python train.py --d_model=224 --n_kv_head=1 --head_dim=32 --norm="layernorm" --norm_place="pre" --parallel_block=false --init_std_o=0.00662 --beta1=0.9 --schedule="wsd" --seq_len=1024
Each number is 200 + 40 x the weight over its row's rms, rounded and kept within 0 to 999. Layers, rows and columns count from 0. The size before them is the row's rms in percent of the matrix's.

# layer 3 attention key, 32x224, rms 0.0602, rows 10-11, columns 0-111
107,218,245,300,200,163,272,163,176,198,243,202,177,215,204,147,263,241,171,244,187,118,204,224,200,216,223,175,232,151,238,191,189,175,152,142,176,205,166,122,216,162,229,222,248,253,200,188,282,211,191,177,246,305,169,218,231,211,217,178,149,193,234,151,205,214,159,249,220,234,177,210,248,190,233,198,149,157,217,226,259,212,158,148,136,214,226,218,208,211,160,190,168,187,239,238,164,262,231,118,229,235,224,180,219,186,142,214,200,152,215,259,248
107,187,228,219,232,179,230,181,206,193,222,195,144,210,165,246,246,273,178,163,221,185,180,183,189,182,184,226,159,132,171,129,185,308,195,229,235,104,224,167,209,250,198,302,213,125,256,256,180,224,229,217,163,151,213,187,214,183,201,224,125,238,164,250,224,202,142,214,187,206,216,164,228,184,197,207,168,214,205,189,209,163,198,210,128,150,147,275,164,235,187,255,226,155,161,196,268,169,154,210,236,230,170,213,217,194,224,192,178,102,243,193,265
# layer 3 attention query, 320x224, rms 0.0533, rows 11,43,75,107,139,171,203,235,267,299, columns 0-111
111,213,202,114,231,250,167,185,203,162,298,193,254,217,186,188,295,213,208,214,276,195,222,143,214,209,202,180,193,133,169,167,197,283,119,143,182,147,195,226,238,170,253,150,94,189,188,222,213,192,145,219,156,271,208,155,152,254,83,135,236,186,172,235,231,150,247,254,224,193,238,220,241,213,232,255,243,240,233,173,202,199,165,221,213,156,213,235,188,225,185,200,134,152,242,165,256,258,125,245,179,159,221,177,236,245,199,217,218,128,164,222,192
082,200,281,180,210,199,165,243,211,194,235,177,250,255,216,200,190,182,175,238,151,176,236,156,195,207,178,217,226,199,220,181,209,216,239,167,230,200,201,301,124,152,238,177,230,169,272,215,237,132,260,142,192,220,222,256,146,152,119,179,179,135,240,198,192,183,141,224,158,229,217,210,230,174,197,153,131,197,219,141,198,181,174,213,188,170,175,199,155,216,168,186,264,173,219,167,204,282,157,238,233,211,229,131,120,209,127,250,188,229,229,218,235
077,183,251,243,257,254,193,181,156,185,176,157,163,247,225,243,236,241,206,197,163,166,214,217,195,242,185,181,184,179,191,194,145,263,187,285,247,153,192,218,235,151,257,195,217,211,231,214,252,131,220,193,214,187,252,177,263,185,130,163,183,211,213,246,252,169,153,210,189,196,190,194,142,117,183,214,184,219,172,204,299,156,221,203,225,183,312,113,136,122,148,201,236,207,213,223,262,191,103,218,129,247,220,208,183,174,204,212,235,151,199,200,187
080,187,148,157,246,184,167,236,213,185,201,181,170,165,275,213,251,139,176,100,203,158,275,217,162,188,208,141,167,190,185,148,225,255,182,152,145,105,243,190,245,137,250,227,133,209,194,170,176,131,218,213,253,314,240,235,168,205,162,246,237,177,223,257,250,153,180,222,267,119,210,240,157,105,144,289,233,201,188,199,200,130,202,189,232,187,270,252,205,159,180,209,233,215,296,178,238,137,205,195,172,228,171,246,183,184,208,253,210,171,198,160,162
067,212,211,179,172,144,162,231,177,266,192,201,155,205,188,195,171,283,154,182,210,159,220,191,153,253,221,284,154,240,188,297,170,172,163,200,276,141,201,169,168,133,187,172,115,189,275,173,263,161,146,184,170,140,272,238,208,192,217,140,192,237,193,188,178,189,164,172,212,221,135,139,250,134,229,205,207,196,242,265,233,188,221,158,251,156,264,161,205,203,166,203,270,249,206,139,252,207,272,267,260,211,223,208,284,150,183,203,191,142,264,162,223
082,192,174,234,192,224,208,211,240,207,181,199,190,245,217,253,231,232,157,260,147,198,226,132,193,158,215,203,131,173,100,175,155,252,104,198,210,251,178,165,182,181,296,184,181,163,314,168,197,214,202,161,183,215,188,196,173,195,174,177,145,223,183,187,261,177,231,211,217,227,94,183,234,185,122,190,191,241,227,215,230,189,244,217,234,160,259,228,140,193,165,226,252,229,163,207,250,195,140,313,239,217,121,204,147,182,191,209,197,165,186,209,184
079,183,271,219,178,256,205,264,259,219,201,114,197,181,184,185,190,189,219,196,196,222,200,214,218,243,209,225,251,214,237,218,279,162,174,265,159,240,185,214,214,191,220,150,167,227,168,153,171,155,211,61,183,204,238,249,223,178,189,148,181,208,231,226,260,177,250,129,317,218,214,250,207,161,179,269,184,160,142,212,209,198,272,188,269,188,234,227,246,125,176,174,194,223,181,196,184,140,262,275,205,167,213,280,171,209,251,195,184,126,153,217,171
116,259,239,246,217,265,192,190,193,198,223,130,179,186,184,235,216,240,202,170,109,227,251,244,214,180,152,214,236,190,157,218,234,207,234,222,248,238,147,176,226,201,254,207,205,167,236,193,175,139,227,154,200,203,200,210,204,137,186,180,184,240,222,249,288,197,269,106,195,221,179,226,236,205,206,293,174,202,137,231,201,221,246,242,215,224,233,126,244,164,203,162,220,215,137,189,260,218,219,224,245,196,256,242,166,174,246,241,196,94,220,188,158
137,206,205,253,200,235,170,224,236,200,207,119,192,193,223,222,250,264,198,211,116,232,216,227,196,228,162,207,197,192,154,237,239,190,183,222,271,237,183,184,204,146,240,173,190,155,244,203,195,132,236,141,195,205,195,226,167,164,165,182,153,206,205,239,277,186,236,139,199,200,179,212,261,150,207,263,182,216,173,265,202,179,253,240,254,209,253,160,202,167,174,205,217,232,183,192,243,196,251,268,264,182,238,236,153,170,242,217,216,108,187,161,166
107,193,249,254,168,216,168,208,204,176,202,152,157,204,167,219,258,245,242,193,133,231,212,262,201,204,179,223,191,196,170,207,185,264,192,240,227,214,170,208,221,175,248,193,198,174,255,199,210,135,228,113,185,182,205,214,189,144,148,193,146,224,190,261,227,211,234,94,197,207,168,207,229,171,223,228,185,224,164,237,221,191,248,278,240,193,283,136,205,175,149,195,210,199,158,175,294,217,229,238,255,215,251,258,175,192,219,195,238,94,233,148,189